Part of a small language model's weights.
Size: 15 layers, width 128, 4 heads of 32 (1 for keys and values), MLP 320 SwiGLU, 2.99M parameters.
Training: a variant of Muon for these matrices, 3513 steps.
Each number is 50 + 10 x the weight over its row's rms, rounded and kept within 0 to 99. Layers, rows and columns count from 0. The size before them is the row's rms in percent of the matrix's.

# layer 11 MLP down (transposed), 320x128, rms 0.0796, rows 135-153, columns 0-127
119:41 45 47 51 34 57 44 32 53 41 14 50 59 52 60 52 55 47 56 57 59 67 47 60 48 46 49 46 48 53 59 66 55 48 29 57 67 38 48 43 57 46 54 45 65 48 60 52 39 50 44 47 49 50 41 54 43 55 48 54 35 31 40 44 55 60 47 41 39 49 61 54 50 35 45 43 47 68 62 46 32 30 51 65 48 72 47 50 37 64 48 55 53 40 50 34 39 34 60 31 57 50 58 66 41 52 64 58 47 46 58 42 49 70 43 40 49 61 56 43 50 66 45 61 47 62 52 71
064:42 52 61 48 38 48 49 64 67 54 40 44 31 39 55 53 39 42 51 55 58 34 46 50 36 55 48 51 47 50 48 38 55 45 44 69 41 39 40 63 48 56 47 37 47 45 44 41 54 51 69 62 68 40 55 45 29 54 36 45 40 49 70 46 54 54 51 35 50 38 48 53 71 49 70 50 52 54 36 76 43 62 50 55 58 55 54 45 44 68 64 71 63 34 52 46 43 47 43 45 56 64 38 56 48 47 52 54 63 54 67 40 45 70 64 48 57 38 45 40 60 47 48 27 51 54 51 37
104:46 48 49 61 53 51 69 60 46 43 52 52 41 45 28 42 45 43 45 63 54 63 46 39 44 46 52 34 55 58 57 68 42 65 44 54 54 58 48 50 72 45 43 29 57 70 39 33 43 52 47 64 34 51 49 44 42 32 43 59 51 50 53 62 57 69 44 60 39 39 46 45 49 58 58 40 71 60 63 47 54 50 55 59 42 56 47 41 44 53 39 43 50 46 60 29 62 38 54 44 44 47 57 43 55 63 48 37 71 62 51 50 40 38 32 57 55 30 54 56 63 28 36 62 54 62 44 44
106:48 64 36 65 51 43 49 49 51 75 68 54 49 51 46 50 52 69 55 54 45 48 45 35 51 62 46 56 62 53 48 57 58 41 53 29 56 34 61 50 48 50 45 41 45 26 68 49 44 49 43 61 51 25 70 61 37 47 65 47 62 46 52 59 52 59 40 39 64 47 28 57 31 54 51 44 57 53 46 42 64 55 44 41 48 54 34 64 51 49 54 39 43 62 36 50 63 52 45 28 62 63 38 55 48 47 57 40 73 51 52 41 57 49 38 47 51 44 60 49 46 57 60 68 57 45 42 67
096:63 40 44 49 32 41 61 59 43 51 58 36 53 49 43 41 56 55 50 53 42 65 53 33 52 48 41 51 43 65 42 43 63 66 41 77 57 44 49 40 62 52 58 52 62 47 61 51 55 36 57 42 68 43 47 64 45 50 38 46 57 48 36 43 60 41 48 71 45 52 48 40 35 51 46 63 54 35 40 53 36 39 47 48 48 56 62 64 56 38 31 61 57 66 44 47 32 61 62 51 48 60 56 42 44 32 56 68 55 43 48 34 35 50 60 31 44 49 68 69 54 41 50 59 48 63 53 60
085:49 63 57 44 51 39 57 56 51 54 52 53 67 28 41 50 44 51 55 54 47 33 42 53 59 52 45 62 47 73 41 43 39 65 31 59 49 52 48 51 36 48 48 46 54 24 30 41 57 55 48 77 52 42 27 54 45 52 52 57 56 49 51 46 45 61 47 42 52 42 38 54 53 46 63 49 48 51 43 34 47 42 33 63 54 52 33 48 46 56 67 56 61 52 55 61 51 63 39 34 30 52 36 48 55 41 64 55 50 51 56 61 47 83 49 62 56 44 46 51 75 53 54 39 61 47 56 43
113:49 51 40 50 65 35 41 30 74 48 51 50 66 45 33 45 70 56 38 44 48 60 46 39 55 42 55 62 62 71 52 51 69 63 60 69 60 53 59 42 39 49 59 38 52 41 49 54 71 42 49 42 44 33 48 51 56 41 36 34 53 55 47 40 36 64 55 54 53 36 58 43 61 75 60 39 44 52 43 43 46 43 62 41 34 43 56 54 51 44 53 46 55 56 27 44 37 54 37 53 46 67 38 44 67 51 48 49 56 54 48 60 46 56 46 77 51 51 49 40 44 53 51 57 54 48 48 43
113:35 31 53 66 28 62 69 57 43 49 61 47 50 34 38 46 50 17 52 70 50 51 57 43 43 45 51 59 26 53 48 32 50 37 46 65 55 49 47 64 46 46 47 47 39 51 37 49 38 59 51 38 67 64 61 42 50 33 43 55 54 56 49 57 47 43 49 55 54 62 60 47 56 63 50 48 54 39 53 42 56 61 61 35 54 59 46 24 40 36 37 58 52 47 58 40 66 36 58 45 41 64 42 56 51 58 56 36 54 48 39 36 61 44 51 50 61 45 47 65 47 54 50 48 55 65 43 53
100:43 43 56 47 47 67 56 58 56 51 61 48 42 48 50 39 39 61 54 33 59 63 59 53 54 61 48 49 43 55 49 62 25 42 47 39 58 33 52 49 44 50 59 39 63 51 36 39 52 37 70 72 45 72 53 59 52 53 45 75 60 59 36 37 53 29 47 53 50 46 55 61 42 47 70 53 45 61 54 37 40 60 55 35 43 30 58 60 44 46 59 29 48 33 47 50 47 45 62 53 59 32 57 60 33 57 44 60 47 54 51 38 59 46 44 51 56 56 65 62 49 45 41 39 50 60 42 43
128:55 60 42 39 54 47 44 45 49 35 49 61 49 59 53 54 47 58 62 56 41 40 41 47 59 38 44 42 48 50 46 45 59 47 53 57 60 50 60 45 35 55 39 59 67 55 58 37 58 62 54 09 62 43 55 30 62 58 50 55 64 44 52 47 42 16 58 53 50 38 45 49 48 53 64 48 72 40 39 46 70 49 37 34 49 39 50 49 64 57 59 63 45 42 46 48 75 47 41 54 61 45 62 54 42 51 41 57 67 47 50 57 61 65 47 56 42 50 49 37 43 58 52 42 51 67 43 46
108:41 27 51 59 46 60 44 41 45 35 53 43 26 55 61 43 56 38 40 63 50 64 62 61 52 46 61 47 43 55 60 56 52 43 39 74 45 48 47 53 45 42 57 43 49 29 43 60 43 45 47 40 44 51 34 58 44 58 45 35 32 51 33 40 68 40 50 47 55 58 57 30 72 50 56 49 54 51 47 43 42 69 49 43 55 38 52 44 43 49 46 59 41 60 50 52 61 44 32 51 25 56 37 45 47 47 51 67 41 56 50 59 26 50 53 69 46 71 53 50 53 61 55 64 57 51 43 40
081:66 55 43 51 42 60 50 38 66 52 55 43 55 36 48 47 62 49 47 45 70 33 59 44 53 64 55 69 34 50 51 52 49 53 48 43 44 33 51 52 53 58 50 39 60 45 49 40 34 49 40 71 51 47 51 54 58 60 51 48 56 39 57 31 70 32 32 54 51 43 62 51 51 48 52 66 46 57 48 77 31 51 45 52 73 70 48 41 61 59 58 57 54 37 48 51 49 44 48 41 38 58 39 49 69 67 69 55 59 60 55 36 65 53 61 54 65 46 55 45 57 39 50 37 54 46 59 41
099:46 40 41 48 75 44 54 48 59 54 70 63 62 48 53 31 57 50 49 75 27 57 46 49 30 51 44 59 45 38 50 60 60 58 38 45 38 49 42 48 44 45 54 49 38 65 50 49 62 49 61 45 53 38 74 43 48 43 27 47 53 51 28 53 58 31 57 36 48 58 57 50 49 59 59 66 48 51 57 54 36 50 64 49 47 32 56 68 58 45 68 50 53 50 49 51 45 46 39 43 40 47 52 61 57 46 68 46 66 43 37 41 54 53 51 44 34 61 43 56 59 62 64 68 46 52 57 45
112:55 54 42 58 42 61 47 50 53 68 57 53 42 56 50 41 49 43 30 69 45 36 43 72 48 46 60 41 50 68 67 65 40 45 47 33 51 58 55 56 53 44 40 63 41 45 45 68 60 76 51 57 53 44 48 46 72 44 51 59 26 54 64 52 63 86 51 48 60 50 47 36 51 44 47 58 55 48 47 67 51 57 53 52 42 47 40 28 44 54 44 52 41 51 52 53 51 36 41 44 47 47 44 58 38 42 52 60 59 66 49 49 60 37 48 55 47 63 31 56 46 48 62 49 64 66 49 42
102:64 46 40 47 58 63 37 64 39 48 45 51 40 58 54 50 58 42 36 27 54 53 37 44 81 61 53 45 47 41 40 45 58 44 60 44 49 49 38 69 50 59 49 53 34 51 54 66 54 51 68 50 45 51 66 35 58 48 60 46 48 48 41 59 43 58 51 75 59 33 33 51 51 52 44 51 46 51 53 29 45 51 39 35 47 47 51 54 51 46 54 61 53 36 49 55 49 55 61 52 37 48 58 40 53 54 57 45 50 38 44 58 43 60 69 61 44 58 38 69 39 17 29 40 50 48 44 40
085:60 60 44 50 65 60 45 50 51 57 56 63 52 51 46 53 41 53 43 53 35 59 55 52 54 62 42 26 48 45 50 51 38 34 37 60 61 66 57 44 47 69 45 59 69 66 33 43 59 50 60 36 43 53 49 41 15 56 66 63 49 67 54 45 46 60 57 49 50 66 32 49 50 52 50 44 30 45 34 47 46 58 48 45 62 41 50 42 61 51 32 41 42 53 60 43 53 79 59 47 54 56 58 38 52 30 59 55 60 41 51 40 50 38 58 53 52 42 50 66 58 56 41 58 44 43 50 55
107:52 32 35 56 54 49 65 60 59 57 48 34 57 36 63 53 42 58 54 55 45 50 53 48 34 33 43 55 47 61 67 60 47 35 35 42 53 51 28 38 46 55 31 63 55 60 44 55 46 48 35 66 55 48 69 59 49 48 51 50 39 45 60 58 51 71 38 48 53 55 57 65 59 40 51 59 34 62 50 63 60 50 58 44 42 56 47 48 49 45 40 52 48 51 40 61 49 62 54 34 61 55 45 59 66 43 82 53 55 56 55 33 44 49 60 43 49 67 65 41 31 57 63 53 50 37 38 50
070:38 43 44 58 30 49 54 55 52 48 48 30 42 50 63 44 51 58 48 59 59 31 46 47 32 59 39 61 44 56 41 45 53 41 47 71 36 36 59 54 44 47 43 49 44 57 38 42 60 54 67 68 63 47 53 44 36 58 50 54 55 54 70 52 52 58 65 41 48 48 61 33 68 41 61 32 52 49 27 73 35 53 47 60 64 57 50 51 39 52 51 66 46 51 58 60 28 53 41 40 53 40 43 49 62 37 53 39 61 55 69 46 54 57 65 41 51 47 40 40 49 43 66 34 53 53 52 47
067:56 62 44 47 70 47 39 53 49 43 49 53 59 41 39 49 62 58 46 27 54 62 53 48 59 42 62 31 60 39 56 65 62 46 59 42 62 70 49 45 62 39 57 54 58 52 44 53 45 43 48 54 28 61 46 65 60 46 67 54 59 51 43 57 43 58 48 57 55 64 47 56 35 60 44 31 41 44 72 38 67 54 67 56 43 58 56 55 44 42 37 28 32 67 53 49 47 57 65 55 45 42 72 42 46 55 44 40 39 43 37 58 52 28 43 50 44 56 47 41 45 62 43 57 52 52 45 61
# layer 11 MLP gate, 320x128, rms 0.211, rows 136-153, columns 0-127
065:21 51 42 46 45 50 57 45 65 48 41 59 44 62 47 51 79 49 48 43 46 47 50 32 62 46 46 37 60 55 43 62 35 50 46 33 41 62 49 63 55 50 66 59 48 48 64 64 32 31 69 58 54 67 46 40 57 43 55 53 55 39 56 41 57 47 60 49 71 55 25 51 51 46 54 70 50 46 51 44 52 32 53 55 53 48 47 44 60 68 48 57 45 53 73 56 46 61 58 41 52 55 62 52 43 54 63 60 51 44 54 37 46 43 67 56 39 53 44 63 55 64 39 48 36 48 59 43
102:43 56 52 55 61 48 51 56 69 52 61 29 38 65 36 53 50 42 34 51 65 49 55 59 53 42 56 48 64 57 46 71 57 56 44 80 51 41 47 48 37 37 58 56 38 25 55 45 59 60 62 51 39 45 57 37 52 27 61 45 54 67 42 52 59 42 48 54 43 43 50 56 62 44 47 54 41 41 46 54 45 66 52 69 51 65 59 39 39 44 56 46 48 54 57 52 42 46 39 44 63 51 47 48 46 60 33 39 59 51 45 41 52 50 49 64 38 51 29 59 39 36 46 46 69 69 31 53
108:59 41 45 48 59 44 50 39 56 54 42 40 55 40 58 71 56 63 47 58 44 39 44 46 60 35 46 57 51 60 54 73 49 66 67 52 40 69 37 44 41 43 54 53 49 54 56 56 74 46 41 46 55 44 28 59 42 39 57 39 54 49 61 55 36 39 61 46 36 36 58 52 41 52 42 58 58 43 55 47 53 38 53 37 46 45 56 64 42 56 50 43 47 48 51 71 55 55 56 43 53 37 53 45 56 49 28 81 62 39 43 61 60 56 39 60 29 50 45 61 56 53 64 38 36 30 57 51
095:60 43 39 58 37 35 67 57 35 43 45 64 34 35 50 48 29 67 52 45 44 56 50 43 46 52 46 36 59 56 62 47 47 47 50 41 49 47 37 65 55 37 39 55 55 53 64 49 60 32 71 40 56 48 52 62 52 43 56 57 43 47 53 38 46 40 48 52 37 41 61 43 44 37 52 54 46 47 51 48 33 35 52 51 56 53 59 41 53 49 40 50 64 51 49 51 48 54 74 44 61 46 47 49 61 39 48 63 32 48 60 54 39 64 54 37 43 64 52 79 40 48 55 29 29 64 73 54
090:43 46 61 54 40 68 58 39 39 50 56 59 53 46 50 43 48 34 56 54 53 58 33 51 59 63 41 50 49 52 52 53 50 66 59 44 49 43 56 69 70 51 45 57 64 56 52 39 44 55 57 52 45 72 52 46 40 58 46 67 39 62 43 43 48 41 29 46 59 56 64 30 46 46 47 44 43 47 42 38 56 38 45 64 57 47 45 44 64 61 50 56 35 58 61 45 42 57 14 49 46 59 39 62 65 45 53 48 35 46 70 45 64 35 56 72 46 63 46 57 30 53 55 38 58 47 48 44
121:43 40 71 57 48 65 36 35 30 69 42 44 62 49 55 47 43 45 44 54 48 39 48 55 42 53 50 60 51 39 46 55 55 64 62 57 55 38 49 52 31 33 49 49 54 44 67 39 38 63 64 44 55 50 47 37 60 40 66 35 34 73 52 46 35 51 62 60 55 35 59 42 46 68 54 57 47 52 47 47 51 51 54 31 53 50 35 51 53 37 50 37 52 57 56 54 50 57 54 45 57 54 35 54 49 38 30 52 53 72 42 44 28 31 61 54 47 70 50 53 41 47 59 46 63 42 35 53
113:55 27 40 34 34 62 52 50 44 40 50 31 54 29 45 55 41 53 49 56 45 35 53 45 44 43 50 47 56 53 54 65 44 58 46 53 47 59 45 48 54 42 43 51 63 55 46 51 35 47 56 36 66 28 52 55 51 44 38 39 41 59 43 21 64 55 52 36 64 50 39 40 37 56 48 44 65 38 56 50 48 59 61 49 45 44 26 57 49 37 53 46 51 33 42 50 34 38 66 30 59 59 41 56 51 40 45 51 41 43 31 42 44 41 59 36 49 42 44 29 46 31 53 40 51 58 55 46
101:39 45 47 51 42 64 62 45 60 35 44 53 40 58 58 37 37 67 54 53 64 68 50 41 57 38 51 37 44 60 44 35 58 45 42 51 68 63 55 57 48 44 51 44 59 65 49 38 58 38 53 62 49 46 75 35 63 54 57 43 53 33 40 47 51 47 46 52 61 46 64 38 52 57 56 48 41 44 67 46 65 71 55 24 38 52 45 55 45 25 44 50 45 69 54 51 48 44 63 55 52 42 64 31 57 36 54 54 37 31 43 47 51 44 56 76 47 44 51 53 55 43 57 52 39 40 50 55
125:47 54 46 59 71 56 55 45 54 57 46 33 50 46 57 47 43 37 47 42 56 35 61 74 46 61 60 44 38 45 42 57 71 51 57 43 32 58 35 50 46 31 47 46 25 61 78 70 37 46 43 47 45 43 49 40 42 45 52 46 58 65 44 59 47 36 36 32 43 56 50 32 53 49 52 50 40 45 63 49 55 47 43 48 74 53 50 56 42 43 32 58 72 53 56 63 36 57 53 38 51 57 48 48 60 56 56 50 38 49 53 51 36 57 44 63 50 44 69 48 35 36 55 54 54 45 47 48
107:51 54 54 65 57 45 48 60 20 53 45 60 41 41 49 42 59 63 50 51 50 38 35 45 52 26 62 45 50 55 40 47 46 60 80 65 41 42 38 66 42 38 54 43 55 67 40 29 59 52 57 42 53 60 53 54 33 38 67 30 63 51 53 57 62 47 42 42 50 61 54 50 58 59 43 52 55 35 50 64 50 53 54 51 61 49 39 64 43 47 54 40 42 54 46 62 47 52 41 48 42 46 62 49 58 55 45 43 60 31 46 71 46 42 48 59 36 56 29 45 58 42 67 49 52 42 40 47
079:51 68 28 57 42 53 43 40 48 43 67 57 44 45 51 53 30 56 48 44 53 45 37 48 40 60 53 40 36 53 54 60 36 38 47 30 39 59 55 61 47 44 57 52 54 41 48 46 49 54 54 40 54 56 49 66 56 49 38 58 51 58 38 42 49 37 38 54 38 46 48 34 37 59 52 49 49 36 52 36 34 48 46 65 24 42 57 58 44 53 45 59 50 49 79 44 51 63 54 50 42 46 41 61 38 28 45 43 43 50 56 51 37 47 44 55 49 64 40 43 53 48 15 50 29 32 44 56
103:60 51 36 36 54 67 62 24 43 56 35 47 30 62 50 68 36 53 39 49 37 49 44 52 50 54 46 57 51 35 53 52 47 52 45 37 44 58 47 54 45 41 60 35 62 42 72 53 52 65 64 40 59 58 50 50 39 49 36 51 58 61 44 32 50 52 51 34 48 34 39 54 26 54 45 54 68 46 39 32 47 62 47 49 48 52 59 39 39 48 53 51 48 54 54 59 52 49 45 56 71 36 58 61 76 58 43 64 54 64 41 51 55 33 61 45 41 36 47 59 67 44 50 55 47 58 53 47
102:59 54 53 55 66 35 49 50 38 56 66 52 48 55 54 46 40 48 41 53 63 53 39 69 28 53 47 32 44 57 56 52 46 72 56 55 65 46 66 52 65 62 53 42 53 45 57 40 49 35 55 59 38 70 62 50 49 59 64 49 36 40 47 48 62 50 35 54 66 55 52 59 39 39 55 44 43 49 52 54 23 51 48 40 53 42 47 54 48 46 52 54 51 32 42 58 37 56 53 45 61 49 34 55 40 38 61 46 58 52 41 30 48 40 52 57 45 43 26 70 50 52 67 40 29 36 57 38
100:64 42 65 48 66 53 51 46 42 59 56 46 52 52 48 30 41 48 53 57 52 54 65 49 51 63 53 44 45 47 54 51 35 53 58 30 59 44 44 36 48 37 51 51 43 42 73 18 59 50 41 47 51 53 56 42 38 64 73 73 53 62 57 55 67 48 56 53 64 41 32 46 64 54 53 50 36 50 42 46 41 53 64 67 44 37 32 45 44 51 58 60 69 54 47 42 67 50 55 48 44 47 65 54 44 47 66 47 63 63 55 46 55 62 54 39 41 47 39 30 43 43 61 40 66 53 45 56
080:67 47 50 33 61 53 43 64 39 67 55 51 37 52 45 55 51 44 40 36 51 53 71 55 47 51 68 48 31 66 60 44 41 42 44 50 39 48 47 36 66 30 58 42 47 55 50 52 59 48 44 47 58 56 53 39 52 41 45 36 57 59 64 47 59 39 45 41 53 47 51 53 46 42 43 70 44 64 63 54 71 28 50 50 68 51 36 67 47 60 53 47 50 50 69 42 43 41 36 63 23 67 42 47 55 33 34 57 40 51 48 49 54 41 36 47 43 58 53 37 55 57 47 42 56 43 59 64
110:37 61 42 55 65 40 49 39 56 46 56 57 40 59 52 39 64 53 83 62 52 47 69 54 47 65 27 50 51 44 42 64 46 59 40 70 56 43 44 73 54 58 41 64 69 56 53 58 46 55 47 37 34 46 48 47 48 33 53 64 40 57 45 44 33 53 48 46 58 57 58 54 38 59 41 44 38 40 65 59 61 69 49 56 49 38 55 36 44 49 59 50 51 47 32 58 48 66 47 48 60 41 47 49 38 46 53 43 49 50 37 42 56 30 56 46 40 33 57 61 40 40 54 66 54 40 52 62
075:35 46 57 52 56 67 62 54 51 48 51 53 46 35 49 53 42 46 64 52 49 44 54 43 49 39 52 44 50 63 56 58 44 42 45 51 55 70 44 60 56 45 60 34 54 40 64 78 59 41 46 39 43 47 50 52 46 46 50 42 67 53 51 56 55 64 47 60 73 57 69 45 50 55 70 54 47 77 58 43 58 49 40 62 49 18 50 55 54 40 47 41 40 20 46 47 42 53 50 72 54 55 49 47 56 61 33 38 58 45 50 31 38 38 42 65 51 45 47 67 57 54 47 57 45 43 54 57
077:64 50 50 43 53 23 44 74 21 53 56 45 62 51 45 49 55 44 50 46 46 43 54 62 64 52 51 58 54 49 51 61 46 51 55 48 54 47 36 49 51 48 44 35 61 42 47 36 47 52 45 52 56 66 23 60 42 55 34 50 44 64 48 63 37 51 65 47 50 27 52 43 40 35 66 56 44 45 35 40 52 54 58 59 46 75 51 48 63 57 51 52 36 51 32 45 52 67 38 51 32 47 46 65 50 47 40 32 42 46 48 40 60 42 56 53 58 44 57 45 32 52 37 60 36 60 45 37
# layer 11 MLP up, 320x128, rms 0.202, rows 136-153, columns 0-127
092:44 53 42 63 53 41 48 34 53 51 50 46 43 57 59 53 55 61 53 69 33 49 60 52 43 48 50 51 58 35 54 54 53 60 59 50 64 48 55 51 37 37 60 68 47 49 51 57 26 68 40 54 37 54 58 49 70 66 46 61 66 59 47 50 48 50 53 39 47 52 32 51 35 51 56 34 39 48 60 45 54 32 53 43 50 32 48 42 61 56 30 33 47 49 43 46 59 59 66 63 57 68 81 29 50 34 56 47 52 69 41 43 38 49 47 65 54 57 45 59 43 53 64 59 55 44 45 51
102:41 67 54 37 56 45 46 67 55 38 57 35 26 72 37 54 79 41 40 60 58 48 53 66 59 65 45 54 46 50 38 66 63 48 36 52 45 39 48 50 42 55 48 56 42 37 63 49 55 48 68 51 36 58 65 62 61 51 45 40 41 62 60 43 48 51 59 45 52 52 48 68 46 52 62 47 53 48 56 51 44 51 64 61 45 59 51 55 53 56 44 40 53 46 55 49 62 54 36 48 43 67 36 55 47 55 27 67 63 61 56 45 52 56 64 60 39 42 59 66 25 45 59 54 52 60 43 48
105:53 42 59 75 45 36 50 36 61 57 38 46 48 53 32 55 63 51 45 43 50 48 46 45 62 49 52 39 51 29 51 47 49 57 56 50 50 73 51 55 38 61 46 39 42 45 65 54 42 29 50 55 61 36 43 54 43 53 51 51 42 36 52 42 53 61 58 46 44 48 31 37 53 57 53 33 37 49 66 51 56 45 69 50 51 64 30 73 41 64 46 66 54 54 41 49 49 50 29 38 38 41 55 69 59 56 41 62 64 57 40 31 70 53 46 54 44 39 60 40 61 45 42 42 51 46 39 46
093:58 49 40 28 50 21 56 46 48 65 51 45 56 38 48 42 36 70 44 46 47 46 52 45 44 57 49 52 48 69 29 55 44 59 53 60 52 58 48 56 44 36 61 45 44 32 45 40 48 35 47 36 47 61 49 60 52 55 56 53 50 40 48 49 45 31 70 55 40 41 56 61 20 25 45 46 56 45 44 46 45 42 50 48 55 35 54 54 46 60 54 46 48 56 61 40 58 51 49 50 49 56 44 44 58 25 20 52 32 50 60 49 46 55 57 52 41 43 35 43 53 33 60 59 61 46 47 65
091:50 40 42 58 59 49 45 50 50 62 64 49 35 43 68 45 50 49 50 56 54 48 60 52 55 42 67 41 60 42 54 58 41 34 67 44 47 41 43 26 61 60 48 56 42 49 65 45 46 63 64 48 38 69 61 55 57 44 51 62 42 59 48 51 45 65 52 63 48 42 57 55 56 47 36 64 46 38 49 26 64 59 66 45 38 55 47 50 53 37 50 56 52 56 36 60 49 52 45 51 54 59 36 49 39 52 23 49 58 37 46 42 53 70 62 37 35 62 62 50 59 52 38 77 64 36 38 48
118:46 45 46 44 53 51 67 54 71 67 55 36 39 58 47 52 40 30 50 53 53 63 29 37 38 54 52 55 57 52 36 42 49 46 57 58 47 43 47 44 48 77 69 52 52 44 51 65 77 41 53 41 43 49 51 45 48 54 46 52 61 53 39 47 54 55 34 51 46 50 45 55 52 57 42 45 52 38 49 58 65 42 53 56 61 52 55 54 38 84 52 71 48 46 49 51 33 57 46 42 38 49 54 67 59 60 48 43 34 33 52 61 34 56 39 45 63 40 63 38 60 50 53 50 36 68 34 46
110:41 71 41 32 61 49 53 42 48 50 35 50 39 65 46 62 37 52 64 51 52 53 52 61 44 44 46 36 33 43 51 42 36 57 44 53 30 33 45 53 40 40 64 35 55 16 46 54 48 52 36 38 39 49 58 62 58 70 63 60 57 32 35 63 49 47 51 52 46 62 46 44 30 57 58 38 47 65 44 49 42 52 28 50 40 46 55 54 42 55 46 57 50 45 47 42 56 64 37 32 46 49 44 56 59 54 34 46 47 53 57 37 49 70 37 58 53 54 47 57 57 52 33 56 52 59 58 55
112:54 58 31 55 46 38 42 55 54 70 50 61 41 42 59 32 37 47 42 80 48 43 56 44 60 61 44 27 56 59 62 28 46 67 44 39 51 68 38 53 45 41 40 45 54 43 57 61 69 53 38 68 46 74 71 50 56 61 55 56 55 49 28 42 44 40 52 44 40 65 47 39 43 60 52 51 58 48 31 36 53 54 39 46 45 51 50 44 43 48 52 55 51 41 53 43 49 58 46 56 44 49 58 46 49 47 40 46 42 51 40 33 44 61 26 39 39 43 49 38 36 50 54 51 47 61 44 42
122:42 52 41 63 51 43 31 45 59 47 60 31 58 54 41 53 56 35 57 63 55 56 52 45 64 31 62 45 51 53 52 33 45 32 41 43 51 50 57 56 73 40 56 41 69 47 46 60 56 46 44 40 46 64 50 57 49 57 63 56 49 54 58 50 32 39 36 33 52 46 46 76 46 60 40 49 52 37 61 58 35 40 49 52 36 32 58 76 52 72 37 38 40 52 36 45 43 43 52 55 44 42 43 58 44 54 59 45 61 56 52 30 51 31 52 42 36 39 42 61 44 46 57 48 53 60 54 47
105:54 51 56 57 39 74 59 49 43 47 63 44 31 59 59 41 61 47 59 46 56 73 51 63 49 21 50 50 44 57 56 59 52 56 44 42 56 48 45 42 53 63 63 48 45 36 56 50 37 36 41 49 49 55 43 32 35 71 57 30 50 62 64 41 44 50 56 37 55 63 53 57 63 60 46 57 68 47 54 57 47 53 64 39 48 44 75 41 53 49 49 47 39 40 50 52 63 52 50 37 51 63 27 55 35 48 51 34 43 49 61 64 54 62 57 47 56 57 65 53 35 65 56 49 59 55 40 58
092:68 16 47 53 50 56 52 37 50 48 47 53 72 45 45 63 36 62 45 54 47 48 64 45 51 35 51 44 62 41 54 39 44 54 54 51 72 59 38 52 45 60 26 62 53 43 68 62 41 44 52 36 30 50 54 43 42 44 65 65 45 58 38 70 50 51 52 58 47 53 62 50 65 33 59 41 57 37 52 51 53 64 52 67 48 67 47 51 63 32 52 40 42 50 36 50 39 48 35 55 58 47 42 51 52 60 57 38 46 53 38 42 39 46 42 61 47 54 48 49 49 66 40 59 59 50 52 68
093:51 36 52 41 56 41 58 57 49 45 43 35 52 63 49 42 77 42 50 51 52 38 44 41 54 42 50 66 55 51 66 47 54 75 50 43 43 52 54 40 37 50 57 69 58 63 44 56 46 44 45 64 59 41 56 47 64 54 53 52 56 71 50 71 77 53 66 54 62 70 62 48 70 45 65 48 51 46 47 54 44 45 63 45 57 57 61 56 60 30 57 56 60 39 48 42 54 58 55 58 44 55 62 50 49 47 39 52 49 35 46 52 54 62 37 52 42 42 71 56 39 55 61 66 70 36 50 62
105:42 52 52 55 54 38 35 47 48 39 47 51 56 55 57 64 57 48 52 65 64 44 53 64 40 53 64 69 46 49 44 55 59 50 50 37 45 46 29 52 55 39 40 50 56 42 52 65 39 57 48 49 67 50 31 69 65 52 58 41 44 37 51 61 48 39 69 66 42 41 56 71 74 43 53 53 51 49 58 46 57 43 54 53 44 54 40 54 51 42 26 61 48 32 49 74 53 46 67 62 60 28 62 48 45 61 64 60 42 48 55 56 62 52 53 48 60 44 41 39 40 63 41 60 56 51 30 55
108:57 58 64 47 60 59 51 33 45 59 45 57 53 45 63 51 46 47 45 54 46 44 50 29 53 45 54 51 21 44 56 43 56 36 32 43 48 47 42 46 56 50 52 58 41 45 67 43 45 42 71 46 61 55 55 42 52 40 52 59 38 52 46 66 48 52 61 58 54 49 40 53 67 32 75 39 41 60 41 57 42 42 32 50 41 40 45 51 39 33 63 43 38 47 32 42 63 67 44 56 62 43 48 53 59 68 62 60 29 72 52 55 50 65 50 54 56 50 59 37 47 58 52 63 33 38 42 49
084:57 47 64 53 53 44 24 55 45 51 57 45 49 30 65 36 44 31 33 66 47 38 57 55 38 55 59 58 46 43 45 51 43 44 44 47 49 50 44 50 43 56 42 43 46 44 56 54 54 59 67 63 43 78 56 36 54 47 39 60 51 59 51 63 58 44 62 36 51 42 53 66 58 36 44 69 42 51 59 62 61 26 50 44 64 41 46 55 54 57 56 56 60 56 59 46 44 39 51 75 46 49 33 49 45 47 44 49 50 37 52 38 49 31 34 50 66 56 41 36 53 41 55 39 55 60 39 71
111:59 56 47 54 60 63 33 49 52 30 60 48 29 46 53 53 44 61 65 60 52 50 58 60 39 52 48 42 64 42 39 60 53 45 66 49 44 46 46 53 45 57 42 45 43 47 49 63 69 42 55 48 56 67 54 50 50 64 75 35 59 47 38 51 52 75 52 50 48 45 21 34 51 55 53 53 39 39 44 62 35 58 59 49 64 37 50 34 69 40 55 46 45 65 66 43 35 52 37 38 53 60 48 36 57 41 52 39 64 62 48 54 49 55 38 56 43 29 49 50 53 44 65 41 44 54 47 53
086:48 45 40 57 55 48 37 53 36 57 49 58 49 41 45 28 39 43 56 50 57 63 56 44 61 32 56 55 50 56 75 44 62 52 33 65 45 69 60 52 44 52 59 45 45 43 54 56 46 63 55 53 44 48 38 50 58 43 52 32 72 66 39 49 56 43 57 50 50 67 55 68 54 48 34 37 64 53 56 40 43 35 63 48 47 39 37 60 34 35 35 30 21 40 61 60 50 58 62 46 61 49 64 45 46 46 68 56 60 41 51 60 55 42 56 38 46 58 41 55 43 61 38 47 45 54 43 59
091:34 52 66 37 45 49 40 37 50 44 37 43 46 52 53 56 51 60 57 30 56 51 55 57 42 55 59 44 48 46 54 56 51 60 30 62 41 40 69 51 31 58 54 55 43 41 52 56 37 45 56 89 63 55 42 47 43 54 48 46 50 57 63 59 58 50 60 28 56 53 62 54 65 58 46 31 45 60 45 64 57 52 53 48 49 54 39 62 62 56 52 71 48 57 49 56 45 52 57 51 44 65 77 44 47 37 47 53 73 60 43 40 51 41 52 40 39 34 47 62 62 46 57 42 38 62 49 57